config.toml
n_layer = 9
activation = "swiglu"
norm_eps = 1e-05
bias = "none"
tie_embeddings = true
init_std_down = 0.0
lr_mult_o = 1.03
warmup_steps = 200
schedule = "wsd"
decay_shape = "cos"
batch_tokens = [16384, 32768, 49152]
train_tokens = 287400000
Each number is 128 + 32 x the weight over its row's rms, rounded and kept within 0 to 255. Layers, rows and columns count from 0. The size above them is the row's rms in percent of the matrix's.

# layer 6 MLP up, 704x256, rms 0.0729, rows 483-517, columns 128-191
size [ 95  95 100 100 103 102 100  89  97  97 106  94  95  97  97  93 104 100  97 105  93  98  94 102 101 106  97 101 101 104 102  90 104 103 100]
[[158  10  89  96 157 112 211 147 147 127 142 124 141 109 111 148 159 141 148 114 175  64  94 152  99 134 134 146  55 131 103 135 112 190 170 105  51 140  52 116 167 140 131 124 113 112 110 171 156 129 139 160 112 146 150 128 188 171  65  37 181 105 159 121]
 [150  80  87 134 109 148  83 125  83 130 126 164 117 156  65 136 100  70  62 110 120 176 131 185  94 134 142 195 129 175 158 152 105 129 109 109 128  96 103 103 155 120 165 144 100 165 124  90 125 120 168 123 166 114 145 142 117  83  81 126 123  85 166 133]
 [125 117 147 101 171 131 120 101 103  94 150  57 159  65 108  98 136 169  61  94  83 128 147 152 136 129 192 107 153 114 158 161  85 174 110 133  70  77 123  90 124 148 133 112 118 124 170 129 149 151 114 117 135 113 121 142 104 137 191 115 131 137 141 104]
 [173 128 138 178 143 149 112 124  90 129 117 145 123 106 123 140 175 112 123  87 100 165  95 178  87  95 129 104 102  99 176  80 105 125 163 135 153 118 196 187  82 208  79 156 158 144 109 144  80 106 169 124 147 141  64 127 205 143 113 159 126 175 137 202]
 [148 152  69 114 116 125 125 128  77  81 105 121  97 149 181 152 198  80 119 158 154 154 124 155 152 124 130  87 127 198 100  69 125 163 109 135 121 186 167 118 123 130 103 154 153  28 102 151 154 101 145  73 138 138 134 133 164  80 102 197 174 119 153 100]
 [118  95 130 114 128 116 173 109 137 127 134 129 127 149 159 150 165 184 133 104 110 119 103 141 111  97 101 100 124 108 154 140 145 123 126 126  95 109 125 162 129 145 181  99 143 148 117 115 133 131 120 128 107 113 126 154 132 116 146 148  79 165  70  68]
 [107 130 133  94 142 151 158 115 100  99 162 137 209 126 130 136  98  68 123 103 125 151  81 142 150  86 142  94 205  77 164 118  85 116 140 135 144 182 107  94 133 117 184 105 128 124 144 115 117 143 138 111  38  77 148 143 144 135 147  61 131 108 140 150]
 [126 127  75  70 193 108  77  85  93 113 173 138 140 100  95 138 130 119 108 171 103 183  79 127 168 128 111 104 112  52 191 142 140 125  78 160 158 101 148 106  97 140 169 173  99  50 157 142 139 161 178 123 111 163 154  67 130  98  97 181 109 115 123  85]
 [ 86 118 121 117 135 101 166 142 108 118 112 118 114 108 134 167 157  82 144 112 104 145 144 177 162 124 114 163  95 137 205 147 164 123 159 152 149 150 136 167 152 125 101 126 162 207  84 135 100 109 137 161 164 146 191 149 123  92 111 108 146 116 151 116]
 [195 116  58 112  99 103  92  58 138 130 133  94 170 115 115  85 162 110 123 107 137  96 137 131 114  85 118 133 111 168  53 120 150 108 161 139 136  75  99 144 140 159 162 160 140 142  72 177  96 142 153 105 167 104 189 113  75  82 133 138 175 144  94  92]
 [164 123 101 120  97  77 133 117  94  77 146  70 142 197  80 151 123  95 101 115 139 171  90  88 141 135 112 161  59 134 107 191 116  94 145 148 162 144 158 146 164 164  84 173  89  78 138 178 146  91 135  81 130 116  81 151 116 133 109 143  82 127 145 155]
 [ 89 168 148 157  92  84 127 140 134 193  91 106 145 105 144 109  87 112 152 135 166  83 124  97 172  90 181 127 190 123 124 130 153  82 119 130 149 116 134 175 176 112 144 135 178 149 118  87 143 145 132 146 130 110 167 214 139  79 180 181 152 121  92 108]
 [138  77  83  82 146 149 109 178 117 120  96 126 144 167 134 129 148  50 161  77 132 140 110 121 145 135 171 126 122  61 128 144 113 114 111 142 164 161 149 145 132 153 137 115 111 120  85 109  96 121 199 148  98 124 134 129 141  58  62 133 154  76 132  80]
 [111 180 120 120  41 115 138  95  96 152 162 176 146 137  93 133  59  69 140 123 139 103 171 154 178  75 156 161 114 129  83 130  95  94 146 147 129 137 175 120 160 149 119  93 143 126 121 166 126 180 168 137 135 136 110 141 117 140 176 156  80  44 144 128]
 [141 157  81 174  94 120  83 118 120  93 146  59 139 102 141 124 123  91  82 140  82 101 123 130 158 105 151 115  97  84 143  75 130 122 150  84 109 172  57 135  81 196 119  50 125 168  94 148 112 130  74 123 126 143 138 117 131 117  98 129  94 182 133  84]
 [156  99 146 110 172 170 124  75 113 104  76 135  97 150  94 104 108 112 100  89 115 163 115 195 138 157 150  82 106 105  91 133 119 125 116 124 179 123 199 161 105 112 107  58 155 101 137 127  93 107 117 126 163 155 106 107 145 102 150 145 143 147 164  83]
 [ 76 103 106 140 135 121 135 112 130 103 121 207 192 104  78 100 119  98 103 158 114  77 127 126  95 138  99 158  41 101  86 119  73  84 122  72 100 104 143 139 151 115 103 140  88 165 164 135 129 137 100 126  44 166 144 103  95 128 129 150 142 142  84 131]
 [111 157 131 154  95 162 181 104 138 121 120 114 136 166 168 137  55  88 139  70 156  87  96 162 142 150 168  92 115 148 122 153 115 145 163 124 108  81 187 159 123 176 119 100  98 127 150 105 139 121 171 150 138 143 102 161 141  93 115 150 109 164 127 123]
 [146 165 123 165 130 131 100 147  90 123 154 142  80  91  94 143 127 142 115 153 143  93 115 136 102  98 139 170 112 135 173 144  66 116 151 159 169 146 119 121 165 132 134 129 122 144 120 165 159 127 120 169 107  84  93 113 168  95 124 146 102 141 131 126]
 [ 92 136  68 173 156 142 160 174 141 168  91 125 137 128 149 172 136 121 156 171 100 165 122  89 156 134 174 112 147 155 125  85  93 171 134 166 118 144 168 129 164 161 132 106 137  95  54 144  96 110 168 100 148 111  86 127  91 166 120  89  60 108 147 128]
 [ 94 134 158 112 140 119 178 125 186 109 144 144  61 138 125 176 116 135 126 125 116 141 139 125 111 130 153 121 101 127 127 120 171 113 126 131  97  88 102 157  89 110  75 176  90  95 137 107 114 115  66 179 138  70 126 163 168 145 154 209 127  75 107 121]
 [127 177 104  83 109 154 136 195  73 138 158 125 169 131  74 182  60  97 153 148 183 115 135  78 170 146 160  81 122 145 111 104  77 145 140 146 145 173 167  85 169 105 110 211 125 136 105 147  94 123  98 118 188 150 172 178  98 118 154 177 129  95 115 183]
 [ 61 155 113 163 156  80 149 156  72 120 172 153 128 100 105 141 116  37 162 142 139 161 109  97 133 121 105 158 130 127 129  90 146 155 143  92 132 171 134 113 119 108 114  55 131 139 168 145 100 125  93 178 156  93 196 162 130 218 143 131 130 136 122  98]
 [111 109 140 146 122 146 155 145 129 115 129 107 186 103 105  94 120 122  97 110 139 184 116 116 142 133 137 199  87 129 147 163 138 132 104 134 135  73 105  59 117 122  73 139  89 144 198 172 103 169 108 114  93  77  83 131 124  97 143 150 154 135 178 154]
 [118 132 149 114  38 116 117 100 168 106 166  75  76 105 101 136 135  86  95  88 121 102  97 119 124 135 140  68 168 103 141 145 102  88 157  85 145 121 167 160  72 137 146 107 178 162 103 160 108 111  89 125 124 143 114 145 160 175 122  80 133 219 159 178]
 [126 118  54 159 201  92 134 105 119 197  78 153  99 173 183  61 145  86 102 166 118  92 133 116 117 144 126 195 160 134 105  80 161 131 133 176 181 133 103 151 165 137 133 114 110 188 110  94 106 173  97  82 165  79 109 113  99  72 139 151 158 104 131  81]
 [107 104 176  72 129  85 147 141  99 149 137 142 131 163 104  82 162 124 104 166 113 156 119 148 135  68  52  99 131 100 117 118 130 147 129 178 173 141  87 110  99 135 142 129  69 172 119 129 108 120 133 110 116 151 189 106 115 121 147 121 167 160 115 123]
 [102 118  99  63 164  64 159 113 171  55 126  92  79 142 162 149 107 124  86 148 130 139 184 159 152 146 100 145 132 154 126 126 126 168  70 100  74 176 123 175 130  82 106 145 108 129  78 108 162 155  68 174 152 112 125 139 118 109 147 134 150  90 172 107]
 [143  73 141 134  72 186 181 135 151 135 134 105 129 153 128 131 144 135 121 134  82  85 105 140 104 155  96 158 112 147 129  97 109 128 164 192 135 126 130 173 197 115 129  98 164 113 133 128 153 120 114 181 103  94  84 183 202 145 188 101 188 158  75 144]
 [134 141 142 161 186  77  99  96 143 159 151  79 106 154 140 145 129 154 123 110 147 103  86 153 159 126 141 102 114 117 148 109 108 196  59 114 107 109 104 171 139 103 205 103  96 116 132 122 109  74 125 157 137 131 155 143 147 145 122 159 130 136 111 124]
 [ 54 152 192 156 120 157 127 118 137 156 172 106 107 133 122 150 157 113 141 153 155 112 120 162 120 169 135 111 147 121 125 167 150 139 115 118 115 112 166 118 140 145 122  74 142 133 158 124  95  95 132 116 121  99 126 111 113 158 166 190 122 120 123 136]
 [126 113 142  88 169 111 182 171 111 140 164  84  97 159 157 136 124 123 163 162 131 144 137 134 137 152 106 194 122 108 189 175 155  88 145 129 109 118 118 158 120 125  88 119 126 106  57 147 127 136 208 166 118 101 112  94  95 158 150 152  68 162 107  63]
 [192 170 121 148  84 172 135 123 118 109 128 131 208 199 117 154 174 125 108 115 109 177 123 136 151 181 153 136  94  93 140 163 148 114 118 124 114  64 113 140 125 150 202 140 111 131 120 147 144 155 110 110 184 123 158 181 178  89 144 140  88 143  74 155]
 [ 93 158 141 154 173 164 169 177 147 102 148 102 101 123 100  98 117  88 148 159  90 161 115 115 177 129 131 133 184 168 123 142 164 100 157  80  52 151 112  82 128 118 109 153 160 110 132 135 107 106 115 176 123 152 132 199 131 139 174 132 168 154  91 117]
 [121  95 168 189 102 157 123 156 122 134 143  64 102 149 149 138 109 142  77 148  85 191 101  88 103 113 112 156 113 148 145 113 154 173 137  93 135 159 124 150 138 134 192 150 113 114 131 122  93 125 108 105  77 128 132 116 110 119  98  71 136 103  69 142]]
# layer 6 MLP down (transposed), 704x256, rms 0.102, rows 483-517, columns 128-191
size [ 88  95  99  97  99 104 102 100  95 104 100  98  92  93 100  93  99 101  95 102  98  91  92 101  95  96 109 104 109 112 101  95 101  99 103]
[[ 79 180 163 133 162 112  69 123 180 161 154 107 164 132 202 117 105 180  83  71 104  72 107 120  82  99  94 104 202 131 175 105 128 103 108 118  76  96 137  94  85  43 176 126 101 143 115  80 153 126 183 102  83 121 161 149 112 142 172 146 105 152 142  96]
 [112  81 108 184 115 107 152 193 133 108 153 124 158 126 117 147 169 132 110 169  85 162 121 100 101 109 202 118 113  59  64 130 152 178  95 145 187  88 155 155 142 111  90 133 143 124  61 182 155 127 155 164 150  82 142 122 155 109 159 126 144  89 193 123]
 [ 61 139 165 111 126 169 145 137 136 185 139 125 152 150 168 189 135 175 158  98 120 105  81  81 122 146 110 164 135 119 160  87 150 125 174 132 128  94 129 103 157 150 138 135 106 144 108 129 137 136 127  71 125 108 131 158 101 151 151 110  92 102 126 159]
 [ 54 184 157 148 143 146 140 115 171 150 107 150 212 138 117 166 109 131 103 101  96 106 121 187 113  67 171 116 174 123 113  96 110 134 127 138 155  53  97 124 167 122 155  51 143 150 114 109 141 129 150 127 133 125 100 142 139 100 142 150 117 113 199  69]
 [105 141 109 119 103 155 130 137  76 141 135 119 154 159  93 139 158  72 148 152  68 102 113 142 112  88 107 104 179 105  79 114 149  74 148 116 165 148 112 121 122 188 144 116 128  60 120  93  93 143 137  59 110 143 123 188 156 107 129 107 119  78 105 136]
 [115  97 153  98 149 118  76 142  95  79 148  95 109  73 130 111 118 151 192 108  89 137 105 111  55  89 108 103  94 136  99 128 147 185 144  98 181 185 194 206 139 159 164 181 115 123 161 152 124 137 172 235  96 137 129 142 168 111 124 165 113 103 135  79]
 [174 154 175 119 143 132 199 106  59 105 194 137 112 147 153 119 150 167  60 159 164 120  51 127 121 126 170 104  94 121  99  82  84 102 171 135 113 132 131 129  87 151 117 115  61 127 116 149 124 128 158 129 109  72 142 131 129 122  84 156 153 162  97 118]
 [149  69 103 152 111 146  83  36 132 111 136  90 103 114 129 114 110  80 181  87 109 170 138 121 147 132  91 127 100 183 156 188  74  94 154  94 171 166 143 166 154 123 188 134 162  62 110 145 114 105 112 101  73 187 158 158  61 117 150  89 105 174  98 132]
 [114 121 137 128 122 140 129 101  78 157 164 151 178 166 118 189 127 107 139 166  92 127 161  50 130 181 126 153 126 119 134 109 131  66 149 163 127 147 109 115 166  89  91  91 141 148 106 125 106 132 185 196 114 161 130 132 139 156 110 138 148 105 112 174]
 [142  69 155 132 128 173 129 147  80  91  79  94 112 136 147 141 165 156 154 125 121 144 135 135  88 131 152 114  97 149 164  95 131  71 113 119 124 117 118 104  80 131 187 215  95 142 202 189 114 137  95 103 144  75 140  68 103 120 142 142 164  88  61 135]
 [161 152  57 167  67  98  78 123 126 142  89 115  95 111 114 118 120 142 123 171  87  96 131 122 143 120 149 142  99 155  86 160 193 110 138 168 160 136  87 152 169  86 144 124 148 111 163 147 142 170 106  88 121 148 129 156 171 118  66 156 100 125 153 166]
 [ 88  87  97  36  80 119 133 167 128 153 131 143 123 141 154 129 126 151  76 104 127 110 181 111 134  73 155 127 105 142 125  77 116 198 120 161 143 121 172 176 160  66 181  50 217 136 137  86 149  70  99 108 119 131 161 111 120 118 165 126 112 129 163 136]
 [146 217 142 157  96 175  93 125 181 114 109 105 133 154 117 126 106 160 124 125 181 127 158 146 110  97  89  97  57 193 174 108 196 130 126  66  77 149  94 159  82 137 159 202 117 165 141 153 135 139 156 172 163 114 153 118 103 199  70  59 179  78 152 212]
 [113 177  98  85 160 126 106 128 140 148 162  94 132 105  79 143 167  94 184 103 190 116 141 169 124  86 145 165 138 124 126  98 145 130 192 135 128 130 105 113 187 140 121 117  85  77 118 153 142 152 110 110 120 152 118 161 149 104 155 126  61 108 109 126]
 [144 124 135 111 130 124 144 159 143 155 115 113 121 135 135 115  69 114 131 127  93 112 134 134  72 111 128 153  96 158 156 100 115 170  81 155 129  93  81 166 159 155 133 119  71 148 167 116  49  67  99 206 106 112  86 133 160 143 116 147  74 127 138 102]
 [146 140  60 227 193 126 103 118 138 119 127 177 133 110 138 134  65 130 168 131 203 124 135 156 122 107  81  82 147  98  93 170 146 159 130 122 109 153 180 132 133 157 134 145 164 126 126 163 134 109 122  90 137 111 150 158 133  73 128 133  86 124  87 118]
 [144 173 132 123 138 107 104 141 112  92 131 172 149  86 131 116  53 159 101 154 115  75 177  94 164 119 129 157 142  94 211 101 209 104 158 107 123 120  74 124  49  73 134 184 152 184 148 146 100 174 143 167 148 127 123  71 108 106  78 103 146 160 147 103]
 [152 150 101 133 142 190 100 131 106 160 139 103 147 134 106  73 147 132 105  91  72 121 113 147 125 128 120 142 158 140 126 123 127 133 142 117 139 117 156 156 113 198 148 173 109 118 141 125  86 144  72 107 119 134 100 119 164 132  93 131 142  87 124 104]
 [153 106 146  72 130  62 166 128 111 151 116 138 147 144  75 100  92  97 135 114 134 110 141 127 131 135  73  65  89  91 102 145 116 114 106 196 162 104  97 130 123 143 126  74  99 159  85  71 163 124 130 155 129 134 117 174 153 116  86 162 170 249  98  71]
 [ 93 186  82 132 142 146 100  94 113 104 162 143  97 117 119 115 131  40 120 205 116  95 143 101 108 137 166 123 109 149 130 114  85 116 105 171 172 171 160 151 148 148  99 141 182 112  97 151 154 123 132 117 102 141 194 128 141 106  95 125 122 122 130 168]
 [151 170 133 118 143 147 165 145 211 127 143  89  85  97 136 153 150 136 157  94 126 166 182 151  90 140 121 106  69 104 164  94 122 125 145 128 167 120  96  91 122 144  88 174 137  77 174 149 124  96  94 144 127  86 152 107 166 148 132 162 166 102 118 170]
 [193 102 130  98 137  90  73 143 132 157 135  77 158 138 167 117 116 125 197 106 122 117 127 199 169 124 143  42 184 129 116 178 125 172 166 121 159 165 102 118  73 194  81 177 108 139 125 174 102 114 137  95 170 128 184 149 107 115 103 177 148 110 115 143]
 [112 178 153 170 156 100 117 107 143 128 112  67 122 114 139 106  59  66 112 161 150  66 128 113 143 118 125  89 142 115 164 141 110 124 143 144  85 128  96 162 120 100 104 100 169 102 149 137 135  90  71 138 137 171 133  70 158 150 107 158 106 117 179 107]
 [105 121 111 130 192  85 142 100 158 164 139 138 157  97 126 172 115 129 156 142 113 234 112 153 208 107 112  96  99  78 104 100 103  78 118 142 133 137 119  75 153 187 140 133 121 102 126 104 161 128 151 123 148 136 105 100 129 128 114 128 101 159 162 143]
 [123 145 116 130 121 110 150  81 129  66 165 101  61 126 174 115 117 102 133  71 172  99 103 100 156 116 111 131 126 161 134 144  98 146 106 146 122  89 150 108 167 165 195 136 122 118 192 127  90  97  57 106 100 135 124 112 132 166 141 108 101 171 132 146]
 [147 133  98 197 138 185 165 178  87 141 232 142  86 163 159  87 154 153 102 143 170  62 103 119 131 120 137 129 189 169  84 128 113 113 135 151 169 135 113 128  91  92 128 131  97 135 106 112 134 130 154 134 142 108 114  91 109 122 136 114 150 146  83 167]
 [ 91  89 141 137  94 102 135 145  84  94 156 129 122 121  99 126  92  69 118 150 113  82 123 186 180 141 128 139 155 110 131 112 145  75 129 118 141 113 103  75 145 119 132 165 141 114 166 110 123  86 168  64 205 107 196 126 152 169 113 168 116 121  74 104]
 [113 173 114 105 136  95 136 128 127 179 171 133 142 145 106 113 141 107 157 124 138 129  31 137 117  66 145 129  98 132 148 210 162 104 200 148 121 105 177 174 156 119  71 152  69 132 147 128  81 125 138 115 141  98 129 120 155 119 153 154 125  98 103 139]
 [134 121 181 124 144 119 140 134  62 127 117 114  96 146 158 191 110  67 152 159  92 154  80  97 158 139 155 120 115 107 130 133 105 101 148 115 191 170 157 141 172 112  82 134 153 141 141 103 168 133 142 110 125 155  91  94 104 148 114 122  99 130  46 180]
 [110 132 110 160 152 144 146 136 144  95 110 104  87 133 120 131  99 161 110 143 108  81  94 141  96 154 106 112 116 130 146 143 130 145 135 123 141 114 144 123 142 119 151 117 104 116 154 100 129  94 140 131 122  80 115 103 104 140 135 121 150 125 115 129]
 [131 122 117 120 177 144 148 115 102 100 110 107 126 154 123 128 172  82 144  86 152 134 191 114 111 105 139 125 174 132 128 125 149 119  98 130 172 155 133 120 136 145 156 187 129 113 162 143 139 128 102  75  93 144 149 160 116 142 124  95 181 141 146 164]
 [124 122 122 204 193 109 148 174 168 164 156 121  54 113 161 119 145 130 136 204 184 111 128 131 151  89 147 147 194 133 171 160  86 170 117 116 109 153 124 100  76 120 125 102  83 146 163 145  95 107 167 130 102 149 193  92 161 139 148 130 183 145 133 114]
 [148 155 172 121  99 129  69 132 125 158 178  96 129 184 130 175 179  79 174 154 143 122 127 138 101  89 125  94 119  82 138 106 123 165 146 108 131 105 126 208 135  84 163  78  90 121 140  98 190 149 109 167 122 156 101 119 108 111 125  94  96 173 102  88]
 [156 119 155  83 167 152 158 124 164 145  41  98 103  83  71  97 169 127 141 187 145 117 118 138 106 148  89  92 148 151  94 135 150 202 165  72  88 177 126 118 156 134  76 134 123 124 142  94 132 154 120 155 153 109 133  66 151 128 135 151 107 115 159  82]
 [153 144 115  99 143 120 111 100 111  88 102 152 129 118 150 127  76 174 127 138 125 147  77  61 106 154 109  86 120  86 110 100 228  82 129 110 137 180  53 109 130 134 101 176 161  94 175 149 111  99 134 134 185 132  76 119  49 159  95 179 177  95 166 179]]
# layer 6 MLP gate, 704x256, rms 0.0751, rows 484-518, columns 128-191
size [ 95  98  98 103 102 100 100  96  88 110 101  90  93  96  96 103  97  96  97 102  89  93  99 100 108 103 102 103  92 108 103 102  98 100  96]
[[153 166 155 117 174 137 142 189  77  95 219 129 143 106 166 111 101  82 174 138 120 110 144 127 112 133  87 167 111 114 150 138 136  87 146 110 154 127  79  89 124 147 190 149 142 121 155 149 106 122 110 162  75  50 140  74 203 179 130 121 141 120  94  95]
 [127  96 119 127  85 186 153 112 152  80 108 155 106  77 159  95 128 164  93 118 106 179 102 111 112 124 176  79 133 123 120 148 113 160 127 131 103  63 136  96 116 166 141  90  93 122 118 107 180 130 149 120 160 178  98 175 140 148 161 173 138 163 149 102]
 [155 205  96 141 151  80  83 144 125  44 125 118 149 127 118 104 134 121 128 124 183 129 154 124 135 142 141 100 157 102 123 124 185 136 138 103 133 176 129 159 143 146 115  84 105 139 117 138 155 128 100 168 105 153 150 151 131 202 108 121 157 174 130  85]
 [148 167  89 138 166 113 119 150 122 136 133 156 149 107 114 171 138 114 145 153 146 111  70  78 182 129 181 207 183 133  67  94 163 114  67 134 120 100  64 169 112  71 163  96 100  73  81  97 134 189 154 155  76 149 155 163 129  91 130  78 124  94 118 137]
 [114 145 168 136  84  90 132 125 123 114 132  94  60 115 121  98 123 108 157 180 134 160 148 188 200 132  85 158 125  24 124  88  99 119 135 116 106 110 110 142 140  71 124 153 160  66 156  67 148 117 128 116 118  68 115  76 119 123 143 143 175 128  86 139]
 [116 131 128  97 109  79 183 107 164 149 144 150 120 138 135 134 159 172 120 131 101 121 126  97 145 127 184 123 156 100 171 143 125 114 110 157 132 123 139 217 149  88 131 140 153 102 160 103 140 154  74  98 130 102  64 123  98  91 118 128 149  89 167 188]
 [152 139 105 151 121 151 143 117 140 140  46 161 144 179 118 133 118 129 123 178 162 139  61 117 111 127 155  46  98 132  97 163 108 116 136 153 169  88 141 215 112  92 174 157 139 116 114  54 138  94  78 122  88  73 162 154 152 147 110 168 125 122 122 119]
 [100 117  59 147 108 105 127 190 151 148 125 141 170 105 117 143 111  70 144  94 116 118 198 142 124 144  87 179 203 114 142 156 132  98 166 136 151 109 146 133 132  95 101  87 108 117  99 172 139  77 177 129 132 101 150 116 107  64 144 119  92 116 105  70]
 [137  78 175 123 116 133 195 101 139  95  88 118  90 118 139 108 206 155 150 154 116 103  68 170  94 129 128 127  93 164 121 145 132 152 143  93 178 117 128 144 162 119  98  92 166 140 141  88 157 104 134 140  94 128 124 119 203 187 131 166 111 138 127 137]
 [104 151 175 112 139  85 131 150 175 170 106 187 128 118 141 136 129 142 137 116 182 140 183 164 128 108 143 128 127 124 143 164  95 181  87 125 145 138 103 140  58 148 111 109 153 164 145  86  93 144 120 148 131 153 180 133 101 122 154 118 136 124  52 120]
 [146 163 120 118 171 157 146 145 119 101 131 153  50  65 191 121 137 126 100 119  99  93 138  86 133 127 102 133  76  95  95  96 131  74 109 134 168 110 170 125  86 137 125 130 122 172 104 135 177 190 121 123 127 163  83  94 123 190 150 120 102 113 157 141]
 [111 161 119 114 157  88 139 171 110  78 141  49 109 137 129 161 100  97 150  85 118  98 153 110 121 111 189 159 120 138 162 150 110 169 132 160 131 120  98  81 141 140  93 164  82 139 141 141 112 107 115 123  90 131 203 104  90 105 168 108 120 111 131 137]
 [ 94 125 129 134 108 196  99 128 125  92  77 124 124 139 162 144 105 142 102 125 106 110  97 123  96 207  66 122 134  51 119 107 151 136 136  90  64 150 111 129 132 124 144 114 135 121 190 128 143  92 125 103 126  84 180 114 144 135 118 157 136 171  84 151]
 [111 171  59 143 100  67 139 122 133 154 133 149  78 105 131  79 163 195 142 153 129  76 103 152 145 134 121 174 141 161 158 165 114 156 159 143 103 165 128 116 164 125 136 137 182 124 128 126 136  76 145 116 180 117 163 129 144  87 135 139 106 117 130 133]
 [125 103 169 146 186 136 107 151 191 140 137  93  96 116 118 168  63 177  95 140 145 107 161 112  94 135 121 150 113  84  63 112 150 158 140 154 177 118 130 157 137 137 145 136 153 195  74 104 175 123 169 171 140  85  77  89 187 161 170 115 137 133 131 129]
 [139  61 154 107 120 123  97 154  86 109  90 113  91  90 133  86 138 122 122 161 168 122 103  83 139  80  82 100 115  89 185  74 150 110 200 111 122 130  56 154 108  79 138 145  77  91 214  80 151 119 133 120 145  93 111  90 150 188 137 158 146 136 144 165]
 [124 138 103 147 133 124 108  98 166  95 147  98 141  73 125 188 128 153  50 149 180 121 211 120 222  85 179 126 117  88  80 127 165 135 135 140 119 121 119 142  86 105 163 105 163 135  97  97 159 147 186 122 121 138 151 123  99 150 157 150 125 112 179 100]
 [121 140 124 126 125 111 157 156 160 132 111  93 106 143 153 113 132  80 146 117  98 143  74 119 125 108 149  99 191 140 110 157 154 107 117  89 134 102 156  86 140 139  91  81 172 130 152 126 149 125 153  97 162 157 144  95  92 150 123  61 136  89 138  84]
 [192 123 116 125 131 110 144 154 105  86 121 126 155  92 128  79 157 161 112  85 166 133  86 134 139 143  95 145 139 130 149 158 189 138  99 132 135 190 103 118 117 205 143 135 122 116 106 157 108 148 147 119 173 176 115 137 107  80 149  79 109 111 156 164]
 [108 107 102 179 145  97  85 145 127 163 151 133 161 111 194 105 138  93 116 164 129  85 122 170 183 107 157 133 172 163 157 183 163 153  92 138 170  87 110 132  89  98 127 153 123 143  93 142  33 109 126 143 130 186 140 108 104 155 130 128 184 150  94 118]
 [153 136 148 178 109 145 143 118 126  81 119 118 122 134 137 118 141 135  89 140 143 136 155 175 139 126 174 135  87 132 146  99 173 106  79 128 103 142 114 141 130 147 143 226 159 145  76 180 148 119 197 128 111 119 142 182 132 137  82  60 105 111 105 116]
 [ 93 138 111 106 124 128 145 105 115 111 124  90 130 113 132 131 133 166 117 110 163  69 101 115 119 128 200  79 190 103  99 153 107  88 169 120 121 153 168 193  96 134 155 128 150 122  99 135 143 189 154 115 169 146  90 158 129 140 110 129 124 157 120 123]
 [ 54 121 149  74 173 129 156 132  74 119 145 158 137 162 113 125 109 160 167 110 142 152 150 123 154 126 117 119 103 119 142 132 169 162 156  96 147 125 138 138  90 109 170 118 151 156  97 121 137 168 149 123 105 136  74 144 121 141 134 170 178 106  92 125]
 [127 138 154 124 194 138 134 116 110 121 133  85 113  76  75  56 139 103 100 144 161 116 156 100 165  79 138 100 151 128 137  45 124 166 148 137 108 180 103 117 157 116 111 104 114  74 100 119 139 163  98 188 117  81 154 183 113 147 116 108 144 144 123 130]
 [ 81 109  92 141 134 102 118 200 119 122  78 176 128 135 152 150  87  91  84 135 126 104 133 109 141 133 127 141 113 123 140 109 176 128 131  74 160 156 111  99 172 163  59 129 105 141 157 161 122 146  64  85 131 112 160  74 121 136 156  83 109 154 130 107]
 [174 149  84 151 136 128 134 136  68 121  68 186 114  72 144 143  69 114  65 115 119 139  62 106 139 163 157 153 116 144 180 114 148 152  82 102 163 166 139 169  95 150  99 186 180 101 123 159 147 130  78 105 139 166 104  91 144 115  83 112 133  88  89 161]
 [134 149 158  88 151 129 105 155 109 176 144 127 134 110 132 161  98 122 129  67 108 141  67 118 125 139 117 141 131  86 127 145 156 135 222 145 128 133 113 137 147 145 155 159 133 147  95 125 167 124 134 106 139 149  86 153 162  48 106 137 122 137  99 169]
 [148 137 119  83 175  74 136 183  97  98  74 123 134 147  68 194 126 128 144 149 127  88 164 100 166  97 156 145 131  99 144 153  83 123 149 100 110 114 121 104 161 133 189 168 154  78  34 125 108  82 119 191 123  85 155  68 109  55 120 116 166 134 122  99]
 [100 138 130 156 180 170 130 133 236 113 185 113 120 144 122 119 102 175 123  86 144  87  67 181 141 129 111  98 135  99 144 126  91 139 164 140 131 131 100 108  83  92 121  84 126 149 126 117 123 115 164 128  92 100 133  88 120  59 136 155 172 149 141 114]
 [127 163 181 119 161 149 142  94 133  78 191 131 127 141 148 150  91  77 137 122 169 127 179 130 128 131 146 185 152 182 140 156  85 163 216  82 112 136 101 160 139  93 114 118 119 136 187 124  89 143 113 118 128 127 113 106 137 112  92 170 115 105 100 153]
 [173 183 191 112 137 147 118 141  68 101 129  97 132 163 162 140  89 147 128 129 133 157  70 111 130 141  94 125 117 148 111 104 215 169 140  92 152 149 123 135 143 133 163 112 165 139 129 123 109 139 106 121 154 112  94  96 112 145 124 117 100 119 180 161]
 [179 174 139 150 178 133 170 104 129 135 134 125 130 106  99 117 119 145 116 138 117  87 186  63 132  58 174 155  79  99 158 118 132 100 136  87 135 158  95 114 130 162 163  72 133 125 144 145 158 103 116 138 109 107 181 191  46 143  93 132 166 111 178 129]
 [111 123  95 128  99 149 144 139 151 144 142 162 100 106 112 139 138 149 113 135  95  93  98 152  78 139 168 147 130 142 144 200 129 138 137 147 137 176 103  99 132 178  68 122 135 116 115 156 161 136 107  78 139 119 102 108 142 113 129 118 130 106 130 119]
 [ 73 120 169 114 157 150 151 177 134 124  25 134  92 163 160 158 155 118 156 160  94 106  96 126  96 155 157 138 139 128 114 128 175 113 127 128 115  96  90 112 106 149 113 141 103 158  75 186  91 109 118  99 134 111  92  98 139  63 122 167 162 158 138 137]
 [145 113 102 134 167 126 105 136 130 142 140  78 163  64  54 153 166 115 148 162  94  97 113 139 128 188 141 103 152 105 130 183 142 125 118 119 102 100  84 152 143 138 123 104 137 166 153 109 156 128 145 118 165 105 118 111 172 129 100 111  94 102 110 148]]